python train.py --num_hidden_layers=14 --hidden_size=704 --num_attention_heads=11 --num_key_value_heads=1 --head_dim=64 --intermediate_size=2816 --vocab_size=8192 --hidden_act="gelu" --norm="layernorm" --norm_place="pre" --norm_eps=1e-05 --positions="rope" --rope_theta=10000.0 --rope_fraction=0.75 --qk_norm=false --attn_scale=0.125 --bias="none" --tie_word_embeddings=true --parallel_block=true --init="orth" --init_std_qkv=0.0168 --init_std_o=0.0 --init_std_up=0.0168 --init_std_down=0.0 --optimizer="muon_variant" --learning_rate=0.000927 --lr_mult_o=1.5 --lr_mult_up=0.9 --beta1=0.9 --lr_head=0.00758 --warmup_steps=200 --schedule="wsd" --decay_fraction=0.411 --decay_shape="sqrt" --final_lr_fraction=0.0 --batch_tokens=[65536, 131072, 196608] --max_seq_len=1024 --doc_mask=true --train_tokens=1052000000 --max_steps=8284 --dataset="wikipedia_en"
Each number is 500 + 50 x the weight over its row's rms, rounded and kept within 0 to 999. Layers, rows and columns count from 0. Numbers have three digits each. The size before them is the row's rms in percent of the matrix's.

# layer 10 attention query, 704x704, rms 0.0335, rows 33-45,97-109,161-173,225-237,288-301,352-365,416-428,480-492,544-556,608-620,672-684, columns 0-87
078:509546457585436543404505511501553483467475550577494489495500458475508570603493536476448410558567500543526481474465472478546532489509538452470445503488501479459464525541507530489341454492571520503498460429483575444450462392429681477534489521424551533472400434510538
076:458513568504569361438491586544427536547555488523502456539478466463498504538503382530531548524485513469472516449452439507442487516599522563464426498568524438609521517475469489493525567489511556492479488568493456477462520540544537495558497439541460552565522470560527
081:548516489623444562493434439546586461442491508515544478460477422497503461422476444490501607420510429530547456423527450466512509528473532480453583553455490528559455505508522471531501517489445466449464479488506486539522505478537578463574424550508450610484438503484500
078:414551470580569523505410543445573461525435494424530527450468383476495483471401543437539539414576502563564554569468510463474502547587595551444578567498402515537469538511479492542491455528449525479463613523554477510569521587469530450481399496508462542486514490466454
090:519476548545506543448472503525471477495525536425455483461385473406510634586514450542553526543445365529409591500543517537505535496537553456483581529443503489472519453535484512512514468462617623515446454452516475466583441379557505541492546513474508529500507460443485
087:575480507519497496499500511498544509474487501589472449521600593547547481404494530497473503507532474419462415504436548451564456457463508570532461411501541445473590552415511485496455498449467436511554502480536509477433490530413519499521505562446556536460476481434520
099:568411465493574449616472530541492490517488604479519474518467580460567511451585482482436409577382548541533507514464513520529565482474603507492560543511476519459501416490593438494516551522713503548501444538449568548469542472431472481532478459515581433547518481503478
104:516594451504541482509491547459551544499470476577526525549543574550441498477482434501501452566498593512352426528493586555473550499403524374485589475535555431505491502527487441559574481439437483489470575537528573479565496521582489576536503476642389409518492392465547
112:600546556538565458453547533499555512500522559540605533410513429479461547514532479447420657446455447486387509526508469499602431531650514435602525435497484551462394558560453478561511492504496562486531537413582475486525424455490554512434488406491477474469535483502561
102:483485588475455499428450466489573530565454491478492476463507556446431500418448508470537497466499515415500523462497485530510582518515516517504546562570553513554555563459615512451508532515496448490436543531467584556540519483466466543465467523508596615512456515614456
108:559464486586471512501416495616495437447459604508514462407504523478576641497429477490554597518491528476636527578516420462507613436461550501497523515461548523515481476503477544564497428429467519467587461542555428383409451461549480460579482547513544480530449532428440
108:593534491414596533549530508483466564480374532523481423539567528466432396596358470552516537569532503454495547561513542485585532423484469517565439518512460515428403429483519504452551559496442514454468496539504493458632534504533497480483522478503501474563513560486371
108:442504516486543527496523486505537409460531441448552562471526547502549582353416535494455524556540510499487442489501476495576536465524461545401477502439556448578488475568474475401526553555420549623473467472483465493554484504542502506526493495531495531473532454543597
106:416450610537449442448499625570510486544545552535445489508550474483518489580509430448508492457564440466475577589534501591472505456488457495555435503455552499535539505460545467507448447459505492505475362514369489506477518584544567429515499414511489391497516474424447
121:430503550548543445507438571431503608517510452538468474491540470523573525589434546418473522472523485544498482487497516436457528544458487528521505589560578479461564514425550454489518488498541446549518482460465476486455489487523548496554432482460586484497475447513527
115:578489491508561436538484497539395555559437569515560486510474551503400434396484482521524618434479551449448526564561577531527452487448489526493443493449456494463564433579417530487460491528381450506477487476509458470538502504535512492457508529408387522509539573525545
126:427472435507552517565470442484473455465526644445595520487552533517417464482534537625510437576468442445530526568410527463501575486513479434508513512443504487527461499543472448467518475493545508570554489509537433501530549501456564479465530522573417420487474620560508
099:524468522559489529449545503518533482525545452484569630522460455533451537592442505529431445614509503436541567571451462515441533523518527427548469539561475596511501482460465419372524572501546438492518473561528498570520487489553498549471468525505598499490421469450490
099:449459563504559406440508477495495493577437490546545476546568490527485541557405517433505455445497572497462503423431498565516442415479491452413446451526568524472565448443558499446523561575488484534516467535535533496533439543447562568575412415536590538592482508462577
104:519474510511426469551524495523534522404505483555460536407372426408527553429458467416497591532477517481507506478449455480498587531501519555536530538463425574535555500521507473450448415496537517499491418586509451469575535530561480531518462501615455496516471458505502
097:479427557447554505514513599439562433502473541466544500586581514512570440487475516488493534550522552408471484551450450478485544508512494482466550552444499553382541509419530443481543537524552517549447438466568410510434469562478439480530394472548456547505451531601499
092:561547453465602423527533490488484514535420555553510556420590509501460551499486459455479476504472474467474406555442504473586475575554450587584526457437550572527478508500466502580594439495462533523602516481443439467562535508469610487511445452487412437567488543485621
096:347479474488547368517439469465538519484493566529610544522430497436541497533628550509550478545539491450521515521521582497458494548458445556461448562509598554524510575433389505500472434450518499468480456429482547459555500523460355452474391513497553453532473579470495
093:511473510516488474495532537558508523521394556499457451512545469524505508467488422542525472518551430482541534583492436452560600572453497567568431615560395535489474535501513469486544499464476563504534532449551454460451464503525548557477533462473482503538389487563493
088:438568462454505448488487444438440512544509502442535490464503562452402630545549476440424509475604462518528501507598489510456531533529525501573474532503417518531463561524475477470560595481466498549493465476487532388518503470559472501477471488542445496525636461502469
096:464474449481513509559463450571487556566514498477665496509516588477464440548447416445580416450543458418540406468410533527414514435476418538544513479513553498598618483479441410443478510597509566483438502486394505462528478544441434457531570516475558498496487407522510
072:492470504519365527452494413571521561561552542544426480511536532435494561500495505473477456526483503557551464435543533413498566547446494445567481511550497499497470603549523565466429524529548502475534456410499563472528597434460531476526457514472484400437383458480560
070:470528463468628473528417537463564464475514457481527464517444527524475423532481448481519540490521599402500490449491410437424426459471536551511505377481541509479542539515431475461569478480509437547400507555485541512521449547480505451434534517554425495478565469570487
088:482459512556472470424493486589494463437469572531483471443466407446498565598554548492517509474540461461511526496496507429454478497448534487446433507538523438450559541543398534607515529402530580424508438479499522483583521437485602573490480441503485554518533472502533
079:492507507467480518462508540497532492472440453390525546508490431495586447607525571564539561460517413492480568513650487453424469553561477515427535464549449504550475559486467494570502459483478458442491502473495433463556590540492540515499482482533411455550529561551479
091:454487598551512487535475598477542513403462559474515516449459542436527546531561535557545437436588457612529545529517490485492517429563535431439480541499430539454500468563470452561561541423541633437498492518503471552645585460541569482454517492426495568551479426479523
088:516483503531513480529491480597468515501471493583487493544574587502493432454504427462514567499507506498490434451446527511581530507413447558514499520540539453514550507489561478446395510454459413505569464527463510436496496554497484495570537546476561532475455489492516
107:573446475498504438577559509443561515595393516522484527441492537539470481459607455484447467525486606485511527494524543521489559532548593528591501430504452524487527499423505492604544503547591468483576503474485486571469522436497508517482463439540565539499476437520552
121:479548420502530533492522482490535566488479479568519523525493498537450559476492466499489499484521488478326512397490631536490451538516544442481549502530491512515458553499530470444507488485505487474480546546437526511503464484563547517447452488601432539499525452485559
127:480539484559530396507564457555549507524479531547503508475486472542474534466521431498498656451533435555434462534507465483564469524581529437541505415547460558494501494671496490481501423553544523596476501458571440520557454488467552528545537489466475514501509492504537
120:474530534505482539488488568443578527521508523495465499442508554448408469384431521483490566491534572522507497491484429501523520524420491523449526455496521475513497616465646554429565587622494442489461592542498500506553545580493497561530460536607558548474486521499439
130:617420501538492518483438479580531553381396508534488492435457477476537515490472528477471588518444515417571458602514466466557528502496550530518463478532477443489533472557472594489487412441513559461572514539561479472416507488640542480511472401510503525466466527370441
122:517551477405607531513568496462502575557422524495508511550537568440516352535456464528481502574477485414573468572521618522543522500495471532580473504484456541480390475459576505405525557456438513400493540494489465526557559507531531398501473498548564505507512571514407
135:420497453436540485567484497497480470517499452474536530476596620491578511409435493491553414526517479462440468546516496527516565454554465543434533409485547518484547514460476519513572517552407539511589572546542501501524569391579494519551523523540559504480502568572552
117:513471554493554600544542448550471461539496415511481400474517540575487525522580397562503511474443523543482414507503470537471465478499499493463525446499649557476540451474484496487526433491541542533462508576560512567635483519511450487455556525508553550536536556422525
107:487468585451479609425465631446581481495488443524517465444594453469492609512370494462478519519605556522537476522430542536562454450530518561521494499527471493527484566515541512520531471452532475514484527438534433461513493531523563568545543449582515489477575463508492
109:483430507425478501447493444503492588482567529568511485585412594548468570524460490521501504501554553529434474491492553539522474538521428580577409553588531466488453406480600500544547515401471430451442434445534525476539442592519550576442522548512570524527504498475608
104:507491517494526532516438376588534576416567487444444455496558446427482422463490506500519494552487389561439464422468615503558551518425489459487556524503541491440539471463486547433563390483394377624485506465543490555488409587569534504559432527537457531480474462586439
117:463499465436488509504547542509438511636473478576484477530525453506487531504472476466529568460496466494490495494552590656512509515438501501517501469478538498535492556497505545447487483473545509565604487467466419510509504485591455424481528415542489406550500578531491
100:475539599544618572498527469432447494502462451547556363396488500427494572357537527555548522465497442446473567463503521568470554407419543490493476487427588533443479549492526566444492526516475458574512504600547497429576550559425520528524538473513536591551528548442436
106:511493577591491415416527582464475415495522542395533448484426509472553542472390501464587502507497463511523417581464517446354477540516537515512538516408440422454574561433521457503598485486495506543455468556539491556513481483516450593483453509461600439488482579564580
103:471403484526453554528473523502409468438606542434547509493479456369490589479502488413552506513393549473464557458547439453503516574539514528484503526487422572494511460409474430448508517549547541470517521430412502483541474496561607524454508438582455524541506451588482
098:490563607463555509490507415492488502453571445530588550436574487486428502554468446557462591449432461499390486419430420525494491521529530530531553487499486476471500423556571492443558475466518502514516583554537522480455461479638541487565452482445558525555524541510509
094:485525421538459387453505450519506603503454546526541444479456547499444551450446557514423531544457529569504607539485499548537493489474563472443503465512451638406464518563458517505552487622526562475432516546490500532560444580458432503483431482497551549569513597547457
102:516520473519449479502443394452487434511566512528464490464441439539455566488546484553554552478480560490515505509492440441453502514534548513473472526532531516533464453517576518457497414619428459530582490576496500434464415504543468491494533518501440509500555510478471
104:512520493503501509502482410488524544465510607465488444555529495457474339470544461522451484603498515501512542531608512459562506438611522493551559497505473551546471519512435526501377570497488493379518494494501496504454439504440545517613516458490524434502478506478525
104:534568492432490452496575554473438405466437516569546509491490504413554513417504538403515536552512389490564475524532454499561551390481690529518429547430574543490481453493557529496516514570547478541525599478506432519557514506474502518469486487563391526440488530514452
111:525443540590513475507408471468419564477498530526468551486546532489511508469555524587528471556428580435541483588602483493565548469484498504506544483599555566444565550529510506493510550535480569550467524513527486538483442479510456504506544468443481517466441507486533
116:520473520597507534472391523486492408491502409493454521364511517489386548531458442628504488560437490476472461516465480551483432514430462518501508565497543538556563579434409548599593527609538447592477495524487469549498501405515523551452621472486481503498530519544562
111:449454501500389520425390510435475558419487503450490453463497514457518477457444455474534577431534566539359464414528495482464599460514506498495507571465469491440544449508633508474584520447480489488494523429518569523461603509444501518591547561528530521503512455481448
110:593488577514473389513450479504486552446424497511489511567485526497496534490462459501578603486485421558498459516648533582492466492467494486484509517476551451600556481597431554560516518552456513431413461502451573519560508529468521470586537488561458496534481512504539
111:445503474473315507471473465488475565546539554455587478502555431453464431533452534599558544447544535566577530569506466606494566436513597399481479488522531470565525474471510465576550499514427506570546579494513488445560422476470510408461452485469464539445554462547482
110:533594517568553531519509480535516477598471540538446583527476476408466448490435429566468542557469432531392498501507551551558428658504529531522539482513528465502455527550451471448482468562504399581516552556406557455410451507520475480443524525515461460479648484567494
098:416533518576454484434486467515461545441496589463554559409510631556527593526498516479433389521555527515479484490492509574525468446441495443496519505574522562562468577471578432488509532505586474572527494457431500454536489448488374350526462479463553571465457491495570
099:566474482439463426562497524460458495584504386525488564537395527383491464575583495535455545485505487584489487481488551476511572415499508576489482566414472523479548414583464480499551489565507466536443388564512481518523492486581437518512528561544600502385552516463536
114:473447531476404414508503471493511434587505539544452553493503548463518518481479582512447534614532511531477632552438461416526537550495485516504581481559529525598376400438522507471528481559559593479427501468446446532527526563518460424495480448501443563461475411486448
109:410464517492489418538498489464391409471497493529630596493613415582525542505518616421406524499490485486450463497486498456480548387548456484554541579488535467510471574615484477568535500553491563522434554520522550585511570371472458444550454539467536555515548463548587
108:477452587529527510527575505484541460510547491502439458476415506505482521572464514515521496431492529567532487480498511583470467499585535476506641499488472447497451487528492573612502506481510615477437515484466463553459543515603544421489553477474488550455517517550449
115:533493522477473421559486550537528526417492536561485442480566615497421504429458533427481507568530540510524552496570476450535536436501469518445530527450545483494491487607536441522438466516544496562461507501488494548564512475483522402465483481532516535496491576396423
106:508559417495459538511515547625590458554479550413503537564488389511528487440475544507493512538390545476494512393542570579609475434505541516366464450459506597495519512421519539454490428459517451525502496533524524512512530599533489460523499573576458453524468608575498
113:508431471523478437452434522513458531439550481527514462532476515444410494585539415448616539481415473509467426390476560480490353452522556497403437566528460515506520463452514571557493508493483515451508557391487515552455545486534583486490571513578545494433412497475533
104:496501495432526554418448457485434556529418432495452423528463489475451521586502522504597455512616462482492458437552526533423508524471462472473403471576461444485446449463488499453595493597483509524435478544455500511524507515525468535637404541438501582474508473502520
104:557518522530593501428502507564443473601474499540475468531535579532507491501510379539494545443473482533519547505494576439596424429406508454563345473536502530537432552489507545557481555503562474493503563520481546505527520544531460485538534506430481428451537476570506
110:434433563508512519550501494491560471466479559551518547530568481489551576487499564469452468460456544543590514461421453408523542475531493561516510510427601474472555475472558537437453457521503427499582492497522467562489518487431474550497502481502554432614541516526495
098:582472496592462517462564413597512484494467433572461408529522504474611472494541377455493610492401524557559471524461378521527494460457553508589515455511486476539413430576532585463440517547498507503487457527435598411538455494518399569596420444379409502539465484444501
091:459518500489416521462504482469553463521533538437521581528530534511467437471507496497462463467504476539473516611501484423531470508545549512442525511571558510499517459486444455452560469489496588415576523492548482552472425454470435470518522492509494549447548491543463
104:465499425574467520459539460410456570421569539478499431499458417557452366492454499611551466532534435444398521487414520507471541519487526493521559474452525447547487547487443456555526482502568519542511472498561373458464494557563495472526436557418502538598458482486511
088:488506522525527472398564506584501545560469496548532359383485534490514474525506523534443555471558509593445513455567491497520449367519432477562394564592511490471509467523497466530545623470455446485487529531463538434362499550571474494526420551496544596476518474461516
105:469447468477563492499488587476505469433528594459469550521525571460534574500542491399428455527419526413525534462509430541492583589583524561445492552491532572505492548458455568443529481480519555617501476469620529511543556445481526474524589447551532445505490453568501
086:451508599515472515560505466532598502538540491507514535571533436542486501507494491527551510511507475500553554553560454552460449427581449517491488435535462497489473516496515449455606531582475571506542508566498409474519496407499411533464493463555470516425451526442512
095:569570425484499442385564537447458570456545529539530519503470504427494438456467632499464467590460516488510441405390479565579516542516585557547501520398441537506529472559408547453474420440521503466465546392458508536527488474519465479427519543514468496489494480528538
094:427589528569497448504464547452487506536403480480454641417432585575489511486473444471512527521495514489488470595495494462468462403559537501498544523475545499570494604529510543569502442533467565497441584500562481474526507467575532580472478624487417517428465565567465
093:545550482463428462512607549561539550425445465519516501467540518452552614507597526480496390477444454518453547533450524399576455449443555517529356572557518494600470462513474502530481444489582578449409506448481511434548531492547513453459418516549480478434476471453475
089:530530473485507541509491492529526611496476555460558552544473478484417463576472504496480442549458464525510509521539505515562442452514558484450431537443553587551445554517550535470476529477504512555563491441509489435448561463566543462445506475574515508515533544466517
093:565529412433595516523482522458622390481458519502500544448497634518467564533501432507537570580546487539525578436511492400488539379575441526567511519483570483474499439499495502508561477537485602490566528511550504525493505549554474446436601443521480414500593394520528
094:359513468487527545459429447468509397638470603471473572454512500551530506501539464525488478502431466412488491487485574438532560558438405550511426459553467525591481457424416517527531522451575500561551541558490488553459526500574528483481489513436427546480551530497476
104:595512529570427539475460564484540497467491493566518502582509580402434580555501445588506464451564575457561462521461490531576475508456483537503521465476573542480475507517469458453489503541578550534489551548461582583501489458462520559546471426393527530439550513500476
086:503489466519508423465536545536527523547509520508566488434485510495404422485463416557465607568492539576578455476499467528574568464504481488468535502448567440502509516493428494426535574405461417548511654505469628420438598575587519494465451497493516531526555523442437
102:531617545568469514535459499480561436491520407513502490578473493459572530508447435518509489422484557478515442504494462498528514443429498496488459493543566518500452483593416406512532506480527482475538559457526527586473512557463454496536511483476461636476524471580494
086:448452486510508524491483451488538463457542415484442560466463595552522490460500409473495542510463450464586473508492412456496468561475441533464479437497452420542566484525437403434506536495564469543520512507534471512616530574536513487579481474457471514426541554518501
096:489542461530462478495489455605547533491493543554542514554492409397383466514448523583500458437502383482466530561457486494603455501485477429436606477422525532499417546580409515458513446567495488567561555566604413564523523433523530470509562485478600458589425615490515
083:511520489421466564612481413594503483544497451545409504515569528413471518455518431438473566540462445565437464555513507440552463440438509499564511441457625527437527587456493421379595584463465502564461614536487625502423508545554500468476492589551576492482478486553523
096:487439561510503562450550492534463542450496479435507465458369472525505496557604597436461498512511596481420519540592405517473538487483571528423507482488543440548487508423488531515503485465565569483476417475447480477627543480370544459513555397507496417565532479461486
092:537497485535522575457482522549494560471433481556503427407619417597478508535416506490425431489510537464504457492551580591476529558468444415539429431529492449516544476432551487565509496475490498480529488546435475419574463565511476617493564459470467446495441548506525
091:508551617455536517597495551396483525578566522545544516568520512575477532544570532396463449512432409565574525477546430390562466478571495574520499453486438612475415520572457539544423487549430473493518455559469574389401607457466433423415463506557632532499516541518486
093:538541467507451570557568586485470540538411496541550559528465535530455518430505504528555489482539515502504468460377541480517533497580489445437587534419514532505510582514525552387492518439463578528524380461522515513585501534488485398459558466535423578467518583507424
097:464498446415411455505573546518453562475525496449444477509522511513520586610571542522472540558570492528417572508448468452516494479435500453451482508547518453570452550540482503451446455472625502519458532528593384362585478531524482454555390491533490528508459448445445
092:510557496497478556536566487389514470430419458510465424566546546497551563483464475390491421509457489474509546462464496576463555504535455449561456540489481513504621565549467509521490474544527441438504545457543448543486425531593516546599505527525491501556489551546525
090:507583456565509496461497485494546559458500479515387506563573432599526615594479418490473430483491500512498474476555475470508470557584506536513479397473426546483439556466474558428436529495538500560590578497478463517468497511582483590412476439471432536483441441456559
094:522408495637406547499531559467504493435555526553377531567517470567558503586517422508439558462507508478478442454606418503547438545382525466535512574554537490549578571510513428465472458558511515569512476469421498513534464402509456538508522432444567539457507557563449
086:459457506435608440443516433455463480562493537479542488448488482470502527522503505564558521465511566460454538457421499468454506530632569585531559490496439528511465488487490472447562467524410514491526519452462539498456537495552484588551481483452500560625461530425534
100:535617488580489430417487546555531547450427476514526445499482521536527450456431496505536474465469497485546435414542440506502567505469549501485419532517536455558516538493540518534437471518461544501510504467475548538544453560471524546514456512417518591524485428430376
083:573511436515497454534570514541479595462566405493547483440553514505480502438428507529512552461496490471478533534414535440450512528483525491473497422505526408508437455594556412552495383520416503421485559454528521565501501466474504570542486552500496532464487458561534
098:529546547593475551427452553530449503466482483430434526529487387508525386601434484523500544483444501474486457416551449471543432488535532465521461557527564488559557511508462536450485516398449595507483514503505432507545474451466563530464471574488430537522460490477457
084:465578561472536519513452444414520574516470490609505535518447491555411482535505495579609539371526432540505401544488542482443465513428412530605473540523531448470476605514540528444510527472443511520551447572456551406514515500531473543510664469453563459522567438586511
101:538559501428548441552580498480456595532572504516460488464486521454544512444512600423415387676507622499509444496405515497565679433491506605474502533470487608501491465527563466529604445394590546468544477440554442488565498435444478461528577480521591536508483409455582
101:416568493508479493481416387433529476525555430508517472580468466488531505480413554456470445443504607508456536561502493432491512587534397455455445572543497404519491520426513506557404483403525496457534502489507559506557508451470518453487455383462453549543485495508524
105:582543558532540378493553523513470500519495527543577527475456478429481563515464477491408508570438421547417478545438478484539448412570568546627499450566498609487423499619421516501505530438558546544507460379547421494530534493471564495524445534478484503460536442488535
097:562589502514516517475449553457568561514438491473428523534489541554379508430541468457462534503503492516474605497461517474524502549482536421507597510529482550503570543448502519556491522487473478582502500508511509514571596483412504432547378509524537453542449466586518
098:522485564530523485490536478554496447575459440531538493394482536468522533596518532528544474608535524492542566472558517339497498508495565404489491485534474513540574458460551561399447490400585583470463399550521530467391511456554520476524456523495520549553461460531463
096:511515516408528478465536441510512542497453546477414418577594533443457563588465438430427423559437450516403504510510460504590521401481523533507452548453505584459447533501536570456553479477488393528513519398509510426605528530509522408580482545470590486559524489492415
090:463486441510442557514455505477517542381473536493508480515534449459468515584413440484465497616589480553477446430537430427475558581481436531520536518551502554518432559488497515587441473505468428552456516408387464488525516472485534471611468432572498454434496547528552
084:586474478603496492418476447523492436508527580548508584542480502559516533469521454423504481461531498509542472508534518451467505516460492480532481515522527511440517611519535537578491526578520449474443473494481533453450497505585534563596509506464499581430401431534499
082:426455472394459526491462506426456544591531481516515505526428484495459618507506468478488533482574447560518444539426381483454570390558522625510606525499585518470520569526540516376453436523446512520557393511566428441366535495553535463455429477507524436493498461450562
091:485521559615518480399462485531526525430495534534462479573457433498518605509521577452656497396506471567492482463566418444509551481439595506479475501529525422586498559513449566662446416511517545529463411459597521453639529464429582495534425461428472542443481498531413
073:533506585517504419447464454449448483485527501474468507522494428443569447504475479563538510424500476514503589444477440441487489462474457517472538523491429463501461553530439523520463435488487422576502510558541498477448452524388529499416461638498425509474483545530428
092:519504543590528500453493487531506437402497438454499587544427462417487511442468479503538512401409396508512430609490586528604494443542532401458563487480463452498501484624374533520430463495530513517497535523575523491576560520527519492574441476434472488483498456484497
082:557450447515466524537440470565463496515547471557432490385553529533452541490465509420469471497515500545484483472512534528559511433451529457530515535532457458447604551451559511487494451534549547558562433531515498479473504498554497473533545441500673541471479492522496
087:505497449513463460567562588493504582524416511488492488489507585513495403476591446453480473566429547449499377545466573615514586406462570514475494430502482515456528465517463491553509514418612465495570487444459548568365551456517476510505487531518440502478453461499441
096:517558499532501487403442582422474521561538461513467445503482555523443570436438477518592509497525543537499516462483507557589443551505550490515536545506517436552504472509588477502566454403498472512462462502518558439555562505478440548527443456474454442473425496515515
098:560497466501516491476584494542533498440570517547519487512486535514493512479494500464373592517492518530486485477442489479597470455584524451579474462521434577483452560614478483526478448441550459451514600518522446462574508403422586470563563514443500461509550473474529
090:526549553482519501512551560536528564554507508519495538490515639454380530455489406397454505469541469613469447493458488520569495538452492520503449509478471500558537605478571587490581522554468469477525506565461546496456498530454461486388474429566565565470465469605417
095:525498436452402517495554430582548527447395560540481503406482535535486571487434600537495436501483532505563477557520554477550540466532561456554464523542503435494576476493389474531492441470495540550495459494459455471488539532488544471475517456528557560436403513481377
094:545544484480469522444527521527493555549405562564467425524563549421511423573462454498494490542512501453511455532634503490547519464510501550557453521515494566458431518506531510358546554466464486423558409529419560446474511511492545404532408458469540504524580552525522
109:532507580532604547505415450533462502504507584553587376521436497491515504490500485454446451564496603546526540500570452521394609455554557599489512507449504491429436622497597499581484470501477550482457430429555535502612549625559477508516409531541482488565527403421502
107:503508539497520512511544517448534536518484462504458477409534484496602528586528533570449525489472474557462456457548554448497542528568464450510440537486619553489484449441528524558495497437482443393509500519492502444515468548536438491461525440470453401470486466473576
099:487421586507452483464516427513513472568556484526475502520583565513469430506433516501481601536455453478490457468539514535493484565495527571531524480553559512483533528536519451512526489591490557577508474528455548502479468543479447534419551534422514515618493469594457
103:616478520567541537588481501502517344496501533484541522477501552497521472392457482539470572460391545489567470500505491484436503490405488460470499567512490532531574594623505514538539528566487477431497448477493540479578552612573495564520460521446487503509611374450481
102:518493461460524552415482469478549424551519530529465481561551466487566410579461469456487441507462435453511509501479490475468458569492527402485454517477519427502530456565515502462354414544537464537447473384495573551525507531494438503469466467582443455479549475593526
110:471550529597492493511522459499516517434509441496490473459507432447589532561527538577548465443536569458540441483705529545538487530478500562523511481526540451511475456441465437483484479413556472491568474537464527541616491458439463487477471487439519479495554544514498
090:445505512541549528413397498391466547529498495511569493573489596462366515560443563464491522489513571497422500419558565514523494566493470493488546458458559495521513554489476553463475506500548461533502503519504490557449533397496495470487572557523484491526550480482486
103:611531478595478410524504516495523552433434531431473502473534544510449469527481570455458408487608528546586360515565414526521531546532542483528464546484531555416483390409460457618509425554454518499491494464489497563588504513568503601472506531424624574515523435546548
100:444423451518505522549552585542446546478496517542503461493547549499534504424536581602481452475497506453455518436425540503460438406462456369513556398545517458513537559501493475468552559525469571492502516457556576564563474529616448497480489455517397461527519521538501
106:480554485453461489466435419544418479559470506527561517452591496517464487419496514429523504477450518525459574549470585455459563389548483511468452477442543570490504568537409525521468461577506476530473427535463485528540552508492490407484499450459492515533527474507450
103:549531463449552418477462507374562508501448595505427445457535434530459597457541482522504496450443488519488574536536507554518446517433556459443486555540361495497468566538472608511479517452507488552525546521395502376512494487492580458424501497581498543416454458503537
104:473494503498592385519500468465525535459416431463525595572600515493508431502475558459381464533575556521530472500582531397514462520502600517426480607439544543536457523547464632402500536587526532509382534542517479498466555498526489470488539485495465498456523406485518
097:498522502538436453496440482449574543541528481523495526516600479409581543527526445509429479564423519518582467507458483421510459501546547540522521489502568529511468468545451496454605570511532487541576498499555523427485483506465530454528427536578546511527507550496528
106:469536469452516504459457532530566512494448580530546502543445447504557517506535452535521502516464549545525519440501573475519466539556571629532516448460536545456513505520462517486581435487468557549500472453480459511499510587535536437534438577535522434482490546467520
111:484470649486512457506565533514422498567369433475543463510487492533489499478462529542539602437441590516406511587512478523480415504424481510486554492555464456539497467428395431422438497501584481534422479523436521524513512501343425526515477542450516571577553474532400
109:543487505512521485511520414432497533513538418557531504453486459437526438536339543423450498505497523423565539448579546494414521541492492451564515518554564511516521562492484540500540526567556514540590543539523577506488538447509458489501586518557465476454487579453540
105:491537439539575510432496453445466425572540510426466458488479486513426581572471462515501502494546632532511525447555582518508441500500510497507478450433475445539447554551531515483500489534502464399506562512527477529442543494528511620512548511490504512484594504458565
105:515556430522475499530549502551407543411511634559508439493507506524488474611510512437611537569503466538552578449535523513512512509400497509535488461450463396465478500486490521565542487438465534536485546477428473460477515447452439478513483413467380507471482405457611
112:483484507523444617431484465490442452554467377453519474581458555486430496515506598519539472430496432512461536511426500610596494472476502521453556522543498491525473456458487469492536534545564413525505511423551441482554429476562375475466411468491440494492570515468527
098:588367481502414468483552613544553519484517472504542484524500557506442592507525506528478477456534491401519517533579493424597522570497548476562502578497524436461497606442429499508536501498483461515543439512564507384496524540460367472540570520518567485508470441525581
106:528515387518470431472526475488437422482485454449526427426510558551554501458512386492521483441538545452492530515464452467425448532486520481501527434515517511399448529586502515497486524426526542447538560482596471465435547529526434502577499555474480513470470467502465
111:463518542553443500506465469496548527524559571395477504469441436519397541421569473433468450562529630470421471534507508500524497569600507565559497455481545499530486451507507450557585605498460508446466525488541548451536487512579479438464478544520521444506581492427458
104:523471578570457444478499490490494524577490555528524544526516498626508550539587406564562466555487486574439538489516471482540367489498538501542509371563550507462453418561541471458534496402456630582509568498481429473478482459383593476447463499443566505386437567569486
105:485509487489397471516488559481558606545541494496482530454429550499498588557537454504463505472512529528539576564528503472447472471472455439576407529523480473422497658466610611476597507570494600483519491540491526507567439502454660527512483438356571553498598623480433
105:489464494449394584575535510525616515591473513546519482514469456406486481551429490464522524483489481547489512525429460440497543465509441472452518502624480453408520494530513452434556414490543470447562459475514500465509486543468570474561527453500514492429458409469457
104:560456545481466509545428467467549609526419466444516518500579475535484484462462352492491480491440498502555476477526477423469498451436545565464539518416492500431529551593605553452546529552481550547571406448545464524503498488449595483513393493437475559456498523569421
# layer 10 attention key, 64x704, rms 0.028, rows 32-44, columns 0-87
069:462513494447404432469523564494502634464517472429512598473480477524552392548497587491543472489396431522450516546450604379457492537607516500455511525469432464500462556463569497534533503551501517476503566474559513547448475529496407455425517479560523436475429518471568
068:585483501568526531504455517485432498570486475543504514623541502537538396589484492467441376576527486606487554382477482474455541476478538522487556463552403428508513493471552448419519507559464480493408506529507478460498479549454484457554473531501447534559578521465457
086:540513493510443432513457497494530474436478517621547421468462464476464488478422563516544425395488495495524493473504505504494496525475513498501518508481591532502507494463435551507448456498353443462439531537505469546541446487501562502451475505548534565533542471543522
094:528512470587465442517598430430473440500517542632466561465481517534471505535483435437406403562449368439467493502510409574555482533532533493564447520502464498513495455537533548446494426520585584512450550503374476551487427548504513580510550562485544508500403496472502
086:546482515535536480555577517451506437483586538510468476548523519545542430438359510423514388505389463550526569486482479598524501503472484544507466519509485543579504536460495528562556476496399524450490511594453468547493478589491460535438528513590518514490536458435547
100:534497445502546589479525418510510529561412531474502420488475482515457618535394375443490451480375452550386449507530534519531599507503497524570465442578562492530457514562474543469516475543585479545480508533520621413458500478424458595501510536570467531479461541531469
105:559434497477588468494485502541478479462387513427506498482528566453513556467565573545496520518501503482496485442458513423489462517557592519569523568423513545421513473477405483469506533468449447579519473450576475499570489478484510514476502469467485446477594472501514
111:518563482512621456536447473484462483524592458427523437483548600492388481499483500532520568524493521464507518528481479416509535534462473460412524573519534508454474510435498542552482471452457547500470488462498526472555543455504494499376482505522479431538491550435530
113:520521581464440489531462533555527598444434491462494514532508473438399578435449441402485493438456449475445419519528503488526460491581516495504596483408561407533492589478487511519497493521476384486569511439504489503525484534441557518573489461483496493500518479450537
114:400479487463458458454467396498474539466526506479517507478522470544485588550547439461582577438484527561501471542507433547522581572516495435518545433504451462532583572512501550554435496516496509524508507467542481533458465431477541519487469507460498611495620508486536
116:493481470505495518495442555530567456549381486536578528456469409573485595493380465476489552529538476468456450440521525438566578499476507541496519574486482446515491552541568544543512488459370496462590508533482611456500467505495539607516503446554469526473450462544462
124:487499482586489455475480462563533494510505464475489440551503502541531534479560438430514515448444563485544489430551579449460480578415549557543507546556541476579600552586589507490508445406446519384561451481536523504448491456574539519501500486550548403474546473473482
118:535596476528551631466506428548512544505441470406537470406490548477463447537469456492586598521517489506475494462551548534612523511432457522584493482529532449430419483559566386431570470449467416436544451541508498584516487456486526479485501429537385423551497518507497